Weights of a small transformer language model.
Size: 16 layers, width 160, MLP 640 GELU, vocabulary 4901.
Each number is 128 + 24 x the weight over its row's rms, rounded and kept within 0 to 255. Layers, rows and columns count from 0. Numbers have three digits each. The size before them is the row's rms in percent of the matrix's.

# layer 11 attention query, 320x160, rms 0.11, rows 0-319, columns 96-127
096:111089082126161130139143141126130181123126136166147104148130133122126147135117113139138139136128
085:122146165133092120153111140136191104155128121123156135108109108155155130093149132128123095120143
091:122081138107146104148149130114071147182161158093125182143124116127099136162132131096127115121117
090:099131146110137068155110136088098144127116149120086134147139150112146133160123117115128112150118
087:112135129117126155148128124155149125121147129116148107131125137123147114095106129128112097111113
102:142150137127141106156159164131127126163109164137123169152162103153119116146126158123121109121158
123:122151116111152123152135132139129139139110123121134165124127095139126075131142167142148131101134
092:158120112148161202099158093124149090123151124109137112130110146162105122134075167111076101118187
097:132115092145139103070062102112150097097133124148159099124122137120134113147112123138155149144114
090:157132101126128117128145118134154131072135168086099089122117138124143135111157063100113095190090
096:143136156108156126124157103147096103122144183127173090100142155134184119088105139116122156123145
094:144188142098114109120071147100169148124125114144133132126165098128119098092158127106178149146157
100:148100101112163129132110153199130130107109133077140100098131120120142157140123143148121130174091
092:099156142147135121133138142110138115123104135121117076114154145150116173193134104097135144088098
096:079118133137141091132128133152127143157144087127127145106167138128134147097111120135170160035161
097:127134141132124139108194128102142151152134150103146117164113168136099120105071150122128139106158
094:083111092141094124156165126077106151119115100096132118102153099129178164158156161128096104052124
098:127123099098134141111150114126145116077116090133154159150145114149123141170129172118123107108140
098:155099120091133121108144124127138095129160136104140122173159091107119105140105113111123146104130
093:126081119158136178095114113146112117116137131144141144117115107143115131103068157159146108143099
097:101109121127127133132099122102138149106081107122172149107090125093147142140168132090128140114153
097:124156146092092140140173128164129128089080128163112093134153121132102138141190099104127138108161
096:149129140110173107130148133072130106114132170141159131156120137152121143153083119117118108135112
105:167087112138124128093143147099103124112096134141115080164132135126125165155166081119095142125128
094:122106156125109110145121101136112113118082103148149166069129109107167107139191148145110124071151
098:161137133121142165153155150108110124115141126098124158203159122106124163145106121145108125135137
089:145123131088125106160122114128132167151165139127114132115136134119164120136119144121141124213121
090:115090155119130104157146086115129123127128152121165128138103144151133116101151140109129134130127
097:157118113102131146151136120201128176142121151113127076140126100107097150113114152154130140158068
098:108173171124088117117163152162092150145145157119160119128132157110137160077113076148107125147140
098:098154155161113099110116136117150101167112102164127137126162144131115136138102110180110116121127
097:099138116128125095109135121128144149095174099118147173149132194123114106141114110151117159137138
100:165119109146142140147128145111160109081128133146116113150085117082122093126123112138140175144117
098:128153102123146144112109133111115125068117107159156123136152126085127149099140135099105128088128
112:109124121115133113098121130139104186131133123138144119132155140156106144132139159100133129103106
089:148088169117107140159154118157150077152127143114093169117097118139135119132144102148119121177154
077:095068168132129166143123110158175115179104083102114138085117106141132156119137127150064109154139
127:148129134122109140172142150127150075162119140086123157142108120103140110131137101157123134166146
073:149170108136161116124119145106083129072146153101143126161132129131090112123153147111213150111124
161:100130112139145124079112106130104191106135105161124095109144143154111151122121154099126126096123
098:140107125164144136115140115134067134120109116159111140136151093143104104150136127123094123125112
097:119138114088144102138173124134112168138088130152128131142140092139114152105095126121096141092089
100:146128111093101107122134098086138154115115133142138127143102124103131129098140178107127130082105
095:136111093132119102087097103106158136101095101140108141124111082122129129120167141075165125113114
097:145086109123102140081121140145139083100153119134169147086151169142172130099133155114164153162122
094:121173161148155096153128152127120111150130106129104124150183133142125134143120138157134150118167
100:119134108124069165134169131147146136166105144142118126155164142146130161145150114108147120115113
097:155150161133147141085120148151146146077148120159157139093106116113082133146091179125166152135120
100:146152153074146128106137129125119073169133114153127104137153073134167107126150164097188093116125
097:117127119159112092124087146138127156120105078127150134116159127169116122112123154138185129170117
098:127111086104136108115142102144105114158142122171098114125071154129130146090126146165107138137113
098:140115149144131108102169185125142110153127122101132147125106109107180104139118106114125118140114
101:139147139129099167119143145113138140122120134140113108121077124113125135130168121150147114120128
096:088148123142094079086101130173168142109143131131105128163152117128121111166096110136150098165149
101:122185113138143180141130144147143131110109147135098110091095133148129152151172118106109130094116
097:124132130080120069156089158106121148117106111118163128127108124110141160145125158110112085141119
098:143078127135117130105095118122124101119137125120133142145136155136107138145144094153066097121123
102:077083146122114155127080136139128084177149127112123160141174105145172142165109171140156146137136
101:123115130142134153090144178085134119114169136088131114080126182146128128104124147125169156080150
095:162129121121127129098107166122058161157129122128118132125124120105132099091145122109109157141103
095:137095113160091107103095146092120133123131101147122173190149122078134109144103115127150123128112
100:133086159100132135143146115147133121116138142138153136080105110139130118115143116136185156160104
090:089150111152136112123131138164142119110109150105158066111091124106126147150112099146102140132167
097:126158118135159110110186154180094100127121124131089141134103121133120140126116158118128110104119
151:134162160140090113120113117149133147130169139132086164153100151162136118124152097112114124124141
156:133179101099111123150136135073103154105117138087127106159147109120167122155115137139124141130126
098:137139163154084114127153139099170101154072119082146119123124145114150123149132136134101129093154
087:125147151143117113107120137102172135146087173084130118101141164108163163129090135096116152093130
095:105093149090167148142091142161144152117161122103186151091124125112137105120117108105159129107148
099:128180138124104125110158116166163108142133120128083143165179114137168127127114104138100125130127
120:085139096117148128164142149126121183134154130115136156132066170169144101126157156117146135122104
082:132116173145130115092118136119113150122117066134141123129097130147129143094109147160113171138148
136:118171105145123131117117127082144098104164173090133138131122150160151087138110147152096167119117
085:114108077131150122141143136150139166081125135144127149133099133123109144140147108115136134084097
084:093118128133155083117121158138141103131115090173098106140147132100097161131146109117128141080131
105:137151102155141183122101164093154094141147114108134121121104127145144108133135154138139122121128
086:159145136105153112143117132133110132137115153124093126154146122089153143126126142107132121096156
093:119162109133129114154154148129128145143181114066109112138105162170087118125133115104115099148119
102:118093108084129138139123099123095155106130120142153140113157096119115136158137145101158095193144
089:149132105079102147185112072120114147115107178099172125107157096104137125149103146116150125167111
159:147101105140121155108113143104141069102091123148148134118144128111150154136113127167096162136141
088:108126160112103133113170114106122142132117111153157132123156142164115126124121110154123119137141
085:142150168110103118102185113138117167124154117135129107139154124107130118100138094152122135089160
089:107133137125132093134116116179103133132096133156100132137139087095123159146109134111132099126116
109:111096136160154119129118136146128128149145114141084144118122143160123130096148138097108148074121
095:121165114142134084117164135141155159138180155101074136172127145147126140128145125100135107089131
091:119154099077125129191161117152090154103137108117108150151105108134131155137116138128138095128121
109:165151071144125180133119112087152117103138124094175127143095122104141124126121146128116142114094
078:157130183126138162115127124102129133146107102133165090143125140099133089095129160162128168148149
080:098102129132117137085187135128129154117170100132126122161148167164073126147118145135104097171127
095:112121168100112097124113080114155106148132178177138145129197098065134113124132120138133135115161
077:114128078166135103153095145159122093140114141156105155121123129099149175123088138107122138073089
097:159130105113137167165089160124117103116115111107154113089097104115151134115100163162135120143127
100:126118163155125116103118159140141113153109139164111111122139139149101133114134137122134142152140
114:153133105110126140124116089112123127117101113134152139122136079084142132104095146162134161095122
076:103116105162160099102100148155122119136079159152115112122103101101156167122173110112167129148107
092:150122156142130159118120168165082141122096145146100118110105114127157132135176114108121116125171
099:092104131156102111118149119128146167152099124126120137141117124184123161116141122111149116095113
114:168160131130149145172126121090125091116163134140138129128124131081113089156114115177121161120182
085:103144104147153108092093144137126163136117138119148054097147128143143116102101171116121118129111
123:113122099100096119084090121147132159111115102141132106111151142142126134093125131100150111158094
078:116110170119123112159153138131107141146105157142095151129103097168136166125147168127080130106118
163:113112115120098108088113108136131162115126103149098107125132149135128158091135127107149119147099
084:122146160105119081151157146137114125160136170123157164128148113121151096134117124127126096136099
098:110144122132142138133127145079123130107106114148152132176139104130085159149128114096111111056092
097:159123114083135116141137134111091132160122144124108149125134185091155131080068103142114162186140
095:134147128150134093101123112124153102155101154149143131147126065126109113116154122098183104136154
099:134127138118123139131135145120129149139098103152126116163134124116146183124157123065127118175091
096:138158138111156124087141120128156155146167136094147114141100125095113083145129109105142139126186
093:138157114128137111082090179135150143077117126127134125143149119114122111121126110122184143119086
095:080122123160139121126114124098155138092139122109140141171094108123165148144104142147092084117117
099:108145152137106152104124190106126117160159097149102193158118139153152099117131115123161159085165
096:067126145111149108142149142138158138126103135095139115174132099122152098120181111125164114123121
093:142147165087102123159143127175115121090158198093111124163119135096157145082149118112155113130102
099:140103105106148155125149115085131108089118131095117093154123094094100134159154129090123091141143
094:124145133098120150125129112124141110105189146143174129148111172131111120116116118109138119165116
097:084122125101133093128135137085103125139144128146162148117177139106155152134077125140136144109157
092:146082103127115126087147149089101140144114137155125115144124133150156153126122071134106148130086
094:104141133127144116098181111119156131133128127133099166157171107162125157112167127138145123101160
098:100104118148138105119139104122122128082133167137169130110062159143110078123119118100131104096134
097:098101153102173173118122093102128100133147105137156168127070146110117157117107158144104106090126
090:122108103129124109152146124131152105106176104119147121150162162107091168137101103139130126099131
085:129132105091148141139118164154133174100110132147125148109146126130156140165108126130163136133094
097:107173146122117123107163138151110102117090121139128133103154174103142102154151121127116098076139
097:192162120108134104134143091100161116104116078126124164132134144137144104130094165129177144111119
098:143145112092139099123081141124148119130105105167101117093097112103133116096129132172164107198119
096:141122122125147145098137104123128098132153150085127101140160151127119157115084117131116109111129
101:111155168099151108186138098165142173145129130090119131112135151130110125132107114119143110156124
093:100123152164144121119105148095173120092147132095144119095089129153151145070115160116184143082115
120:149090131155119116139127155132156116158097109096110131114089149169141142144132084094115133140140
093:114101106120110158163137131151144135147169149133155151124109118149124159133143114108083120161143
089:122120144117127117101099161160131122134127149088116160078075146109131131128119097087078117191115
104:143116114112107180131122123141145125131139123083130145131062110119118206118114110115115145093102
085:127122112161109162097144098117161118101119097136118122155170144108077094139130102093131098139102
111:127140143119118096148159129120130146119121149116108135146130109097110095120152108094150099131109
086:145139144096091117149100170131141149143118159127119115130093114134205132119168173116102123123163
098:182170114085168132139144116103153095134119146126140125143119099116134110139082161165138121152096
095:125118097119127133094168077173148124129122124124121077136103175137127162098152076131162106128117
079:118101121188102102104142130166162106127146133124153104151139139161117125121115157069128125104107
092:166116122087093141128131097130128127101158105109141139146157104100098157152142111111117110158101
098:123117118198124165093094105085108137131131093149127102132137125104125119111165172142158153149152
103:121124112109125133112147114150131087171091150166123125144127146089135157137125097161100120145100
096:121128150127133123108115178112115116095103098113104118133090130129107110143137101103140121118116
112:119162097087135137152140106131122107115152137138190131131167106135104124112123154168146146127072
094:136151137136097133170118132096141147130150132126112178158145125145142121165126151095099111132195
096:128145152139176162129158123132163127130186132170122172127134107125114102092139155055118125115130
092:136138136143124149116093111164109110145121114143106150119159145119124107123149120157130172126181
082:145100114142126138134180094158125091109125162136140103163135124162116143120116098047141093098106
086:167109081166156144117152133149104099129118109150140098129147154114162146122176104127121111096092
101:115153121140145093090117139135148130119122106144130127176168159144114098122140043161163119133148
093:146139105135171086101108154111141110109157110120134126148205166131111138135103103158136114130129
093:118145118094142038160128168113144165124156119147154198120130129128167139134125144163068143166125
093:126108154143130154177118100099114138144111137103145090134133121143137124113093128108130053143162
088:096153098141128153103154115153132090082127109144164081097138165122143106117154142118134115091080
093:144141089138128141127118120134149111095100132120133115159137130149103139156154107105142145117112
096:111103134120102071148130120124180116133124119096127111121132142154100170140100095084139088142104
097:120083126123104140078150133167124106107127158127127146112095155089157115115123139128056151154096
090:061185137114141146162071126090158144138152109116150155126151167123123086133110158155087123101169
091:110092142107079128107085157119116128127102125130145130108131113098103137184112109172103186130122
093:139112134127162155117169159146133135144154132131092136153120108148057096089114124123139132159139
137:122152078133144096117128145133106141124079107139157111157141094098148137107116124167082158094118
192:126174099092116144125147108087097102110131148136145123138144095083156095148112151163094127133125
099:093127102128159124136057123143146115116178092126131144081170133137116115109096157138144109144128
102:110134113098084132172125141117108144131157093095111169151114143147172135159158154125144125151144
103:100111094117116116116062130121155147101157070133087144114102157116123106138112149136112135161146
079:118122115117141129155090072134127120099117099120122157131153137149120107120092156144165118137119
137:153156161128150142160151103135111110141107142140175103129143089101155120102150120136124133099121
075:162096105173150156062149121146152094123134150102103099132109141128099133146109089107137138127154
090:142142110090111095161122160062099148128103140107144135127117101140126140136171162138122099161124
080:126087147144145123110150102176095130148135110132129118123133122097114117087109130161109127128141
084:146167145087146085152112124101113130099108139125160143109125106135121109155195161123146124157126
099:145130066164144181107128147095164087130102135097123102150122105102118129125084125089109143090148
091:132125133144099147112093173195121143160103114115084157143084141118171116080145099125137136167119
097:139111090154165103122111143125109133094165137118173132100101123141122089142136164153133139164105
090:175125119133132156141141143109123121188128150111112096151147130118094145138073125131152127101143
091:131122130152157180145107092149162135121112111182154147106151087111135154138147144103118119105078
090:107133129151112183117128131140180098136153135137141114135109126071127113133115146132112137124126
095:112140097179128098126108160124146142130097148117099102083108114130129151130125171158117152190101
088:119146113124156074145112152130110112121078112105123151115127089176142113157140158127159138135144
097:140122117156165144116141078094138148127130138126137150134128110108096099084084145113133152133110
093:114084082145110133116116117150094139132150109118136109136141135106165114137137115116102180090143
098:131122080149110113097136175112122117105119110155150132141110101144099121141106075151077131097112
095:165160132150136176090134111115167087143129113151112086131146122120147146126176121132141120105129
094:086144144116119140135134166122138118174156126198114153112122126143136088134109142147103159143133
092:132111119165129153091107135169158099148093109162108103139131117118146091125170119111146127103129
097:073163168123088092153141165122149150106135112109124177108142118159099147147118119150145121128161
098:114131117145135136152137140102100112135148110108120110124106143129163129135145153168146146124126
101:152116115138156137135158118108158140099140157135097102191117120089085145118099089104109111133118
094:083140119103158073141130136112104198141150103093144146086175128158101134183132125129146131144129
079:134084082166142164091124103166144106116140131119119105142099139102143135109104103143090166131150
097:126133116153134111115160140142136144132119127093160139100121099124168134137128160149175124099117
098:175147125141147172089140140135163114115167153096126087153138139087100130120110097091130152137128
087:117154131072135129127163113168116133090136119133104115147127128132086159135125162140110089109106
087:147116129111164128134129127078125132104174157120151120176141130171065111111160130111094111147126
094:137092126151129156086113105155160116111143135132146132137106134144103140102085164102106135132147
087:123153167115132137161170157124111080142124166126155132147136139102138112118127110151067107102137
108:110133150099127086158162169126114127145104172108097132138133101123144135153172132133108102142126
081:152139107118145131116108126089106138108135116137145077079144156101106121148100137134141179129136
089:121112146126118123120157133144146130125125117114128156159111122103130116116184100085169080135090
135:140140156088113112173161142133111124138104170120112141147093116108158113139157124125098115126106
086:167177122115113155132125128127155145106165106089109114159087144128100112153123162107173102149085
132:130067131178142142073098147156142111119116120140131117093133135132115149129138108142143142131144
087:137157137147136086111112124113139133114146150139119058139156132149124098140148131119144135104089
093:161080136130174173111133151169102071158157152136134095129132105153151126118078160130117151131100
105:069111145173096102132109166155159146159119136110137110114103146148163151150156134129126130097115
112:176133114122145172088136098083105091071129110133169098135130135103138143141156113102104126130127
095:124175168145171158147149139116165118163125134153117072112128149131099149110150092146173143101106
086:080135144103117086126125114150139134151115134136105163116170090124107121092128156140102128126157
096:142061095104124155138144070179109138130115111144132132122116096121125125096121177133120125149072
092:108104153113112153141141156178130161159131126135118124140150111147106114065128112136160148181127
097:156152118123158126121105137151163129135135122129098119116126111108110106095135147150176089164077
087:122183164117128147136123145134107100148118129154114109161163089148127096156132081163108128063136
086:112127128103109117105119136113141177099122113125103131164154122096078106126150104123174117146149
106:179141140116116126141114124094113107114129098125140130154131118121124126120140142165105144121140
097:156118124104156136078098144148115127111120150171121121159133105085101099128158094115134129145105
086:131130138131129124101097143148183098116144159125068130148093143094156190116124129091147138118141
084:183151137113131140159174133147107129167097099129120124153112161127115128135098108133087127187126
093:118125131113101074095059141090138076093136165089094151119124119114106149165120146127142135128118
084:131082156138151133127108147120129137121128175127121125102115122151137144145123118135156130155150
097:159146126121151148118117112124113152130111118124095130095075125113136142148161151107163139144090
101:094124119113114125168131158097113131108168106062113166128131130181102114112082147158173129120125
098:087172161128117098115131118152132147158126114158097107130128139148100149093126106162129149113164
086:149096175075138132174122136153149154138131124104079145130110140114090156087112117144176130164130
092:124149104130092151125111125141132129133120131146135113144113124105124123118126145120142156156116
095:103125129098109099098177102100117142136123139091121148104104136124113097130132073107174110148187
123:132105176130100106135135128165162145137158114164137128110143122148092112110160124081169122130129
108:113129109115170100120153132161180153129087111139130068137130155116124124176104123134110135137099
090:131133163130143132132065118121119142151123122140129114088162105116149148128115202160178122109128
092:097102139147127116110124097143121136174117154110094165099104168183151099124156129128150165154140
096:095074112100145114125076091124087114107118129167147147110138106105087093140090146141080146095124
099:124083106172128132093076103119101108150127107125145111113123155094125115144125147128068149106149
121:138081102139110124116139130153147152126160092125142134115114159154102154096169137128127114132116
096:105118190130116157100106127128099097109098181147173128136150098145121150130138091134084069095119
137:146091138156128140088086106136113137129161108127126156111139138149135152115153114133161147154158
094:144108105142140147104082127147120109138143107147171139126136134135107111122111200137088127144100
093:134158140086090118182179156137133120118104135118092182189130118110129148107141114122131133135146
148:148167131107128131141118123082123128103121160130115096149124086096141121165101130129112129130106
091:137145140122130144119158173152129140110121132108121146154156126154112138095137104157143154119155
108:093116133151167120122093124180135157156141137158112159133145153140131135090148138111102167123130
135:124075126151121092120082132134151106140088109137120121130157119153131173118143076127135126164122
102:099144129137158117123072137106134100155092149131137130093139133131083124133149108101152143188156
093:169138108104087160093148183163115127124097175118126115154167104134134133149139071123152118123106
114:149166115112129161144179143100153151104102134099128103155128130100151112164123136157100126093129
089:175114065159151150061118156114120094122123146126163115104167113151151108146096119144137170122120
099:144140147137135106113157122129126122129112136096120077105165122160144132203147117088131149134139
084:148112096140112175128161114126119120096143118089128112154116131159173105161156105136139112125100
109:121139139080111089183159150126130187131126103135120133173140156121107134128146140121127132115131
122:150094149124115127119105144144186140149157129153124121112172124139110149112133126102125140134098
149:099179169101118105153141147146133145129148170126102143129120141143100126104119120100155105125128
095:103075128178145125107098120151132169088141118142110142136101163132134138107161103139112111112108
166:173135078139110146085120130091113119091123124107143129140134120085161147140103147158077172131135
101:151117117125136168137117104131079113107132119119153085120144106095151135132125079124086138122129
183:113193158115128100154118123127107172131166151096111150120090132153100100113124131104159115140141
089:105122156110118093189126114141128144152123137134106154142094147112148132111100196112098154122118
173:105204140092129123170143131124105128114148169107124136160124130136134091131103140145121112120121
095:108101157142124154095127102149136102095107159136159136125117125138108097138125094138087094113140
112:135101143141135115134127111091122119080127165165152124129178116123145129117149181150178157098122
154:126109077123147137100136153093098148095096110109149106133139143104164155154123137146110155135137
079:143158120169105089136143149122107139151106131129113133130148127164137134123195160112151129083110
088:130101137162142111107171162114115143145144171180141130110112131159122130129151125141165149126126
096:107128115139157123150137162154120127126107134135136127105151082187126115127125176134160120096101
093:110127137143139115133194182125104120146114170133152111120111099175132145160138127116116129079148
091:116117092207185167086145093123153127115148118130116101154141172161097151126086136133111140083172
119:158094090150128143100112094110147121098136097110094133141112163088131156130122105136129152148110
104:137144164152116132150161156138097139173138123113131140137081143150122145141093161102127068161143
099:109154131183099125122090138099134120169095101167109141145103106126102160165132131147117131111130
097:126110105121143118118109147134123152111099076147090112128157133125099158129129133112131122120144
089:103167109126125116130118113128139127108121122134109161076111137131140153157184173119118108110112
092:085107148128130090147109136115109142138097124113102158098136131153165088149148175152158116106133
093:141103122143124181139107082089112129112112107120141172127109150145144103143133159137120149089175
088:095129121135123090130142110112125158145139072127109180123117172133101125134113137148116175057178
090:130080134147135144135162124129097154100117101117118123135141131167149121090134148119162108096129
095:165108125107145162134137091155146175129127123072135110105128059112132155104131142120118132150122
091:054122120115148113131139156143138145148150072142158155105134130121115154141152123156127106123109
102:180100076140124188120132126139181139086091114146149135134083119096142101179179163126085146125137
097:166160098139132136144082136119096114167124128150131105128115160114150131160124147159089143099149
100:160130105161148176112114101123131088108126099113126094114107137108160128167124117131122105078090
093:191108071143162143138109118098125137119138090048155153141110110118145094121152179125155081141141
098:126149117133127117142162129052114131106105126096152137122122117164157138147179148121140117128177
098:153161137115131089123123143110131122128121123157130126138169090159091109185114140127183136126105
078:114132125160125128100157108169153114173126095131155163166118150130142094115088100132117155091169
103:113112095132132126149151135113120149100131111120131157093141096122145138155108167147140133149097
100:075143129128121120118109127132166138135114118177149132073156105134114124091157160140140121090130
091:156161124173155153158173154145137117135149181148118111191109138109073155164093114132080089101124
094:103132133109126144118087102159153137135138082140133136088103127155145129074155170131140154129147
100:091137144130083140098133114146125175110138141132135124121126111147146144086142097065196095161081
101:125124146115157099145070130145123173141106144168117116110147081139119131105111127137161118158089
098:134137147124141159119141102115149090087151134126155120152133110108079107141116149113090087117136
087:120100152119111096114146137112125104164115105131148151129140103133136093126101128118130139157209
091:111167128142162156118132111123110118073142123132171147184133134120123126113119124154110163084128
092:098105130134114099149165156170151148158077123145140112111180087131132189129135074115115133110086
105:081110118137130112149182144097105163096133134146152122094128127105139122140117108148149147134134
075:093113132113111087124083149159118158156137107088120127134134096134140109084136165131141118175077
101:077136133135125113156183165161112144148112141129103147115099109146161090112168151120148132125117
074:116148123152181178120121121117113124106155120118122103147143146153108133153109124166149147104132
109:167098136153139139085101104103142113130165109118114111163156149145082188118100101118122112124143
088:166149116138109109154097141152120113084110160164092114155170138115138142170123162158089118068079
096:114175142092109133094185123108124136122110137157113117177109143160094158104144103119166118134172
097:098079114119119093087105123105125111103138126105133133106114132126145136155171165099149069131119
097:144118101109141142150135114146107120171124145092089131117100116147136129141099112136154161156142
089:159143109102128094114118138124123122098114114157130147133143126107099105183154127117160112122126
099:101111123164121140103132130167144124134101116154123129111081155104111114102120137133153105112098
082:181130109114126149108130127149132077100119188096122089136127146105151133121130093123100147158122
107:099149164089145105144132124108102149108084149166146137117165109120124110145089107128138141140164
099:094083101160131145119070110134131136183121078156147107088121126138156129058155130142107130094157
098:118143155126114059119144109113129107119140178093157113107148150116138122131098107113154134139152
100:086136182108099104147148171095115136150099122123119175171119141135135130122140147107153080136146
092:149100122137121126130134132122128141126075131111127096133127147135143133079093122118087138168126
092:189076131105152162121156097122093116111128144121140143136089132099152159130144156117089100142107
098:090160121139139122143127126097122108116161100112154189137124137143107108143124149126110138075163
103:133147104098091138106161153137068182118142153131134134164142135108119128126066105164135139164067
099:103123148131128136130121130114152117127114115108118159134149148182149067148105102130097163096170
098:115141138115158097123109125138154174119152148108140097110115121163113128060141156075150109184106
091:074082167089124122157126139147093156110176132123123123104154159136130128095125138133105143133107
095:144083099134130167126138117148134123114157129078122154151101157133135115134111204090086106111136
092:141148121112163148136168085141120111120123126144107070140156147126103114109104109116101148105167
103:138159091128115151129121111124144063153137120106143096116142095103133107150096121158130158109160
098:162122093102100157068104156124110123155084117149149129158133111128089117131194110086148092156130
085:154080105116116145120144131174137142091110099084137090114125148157123127136150159096128133129115
088:112100139094126093123083145127104117106129095172143146083135107108134128153161133150130089147103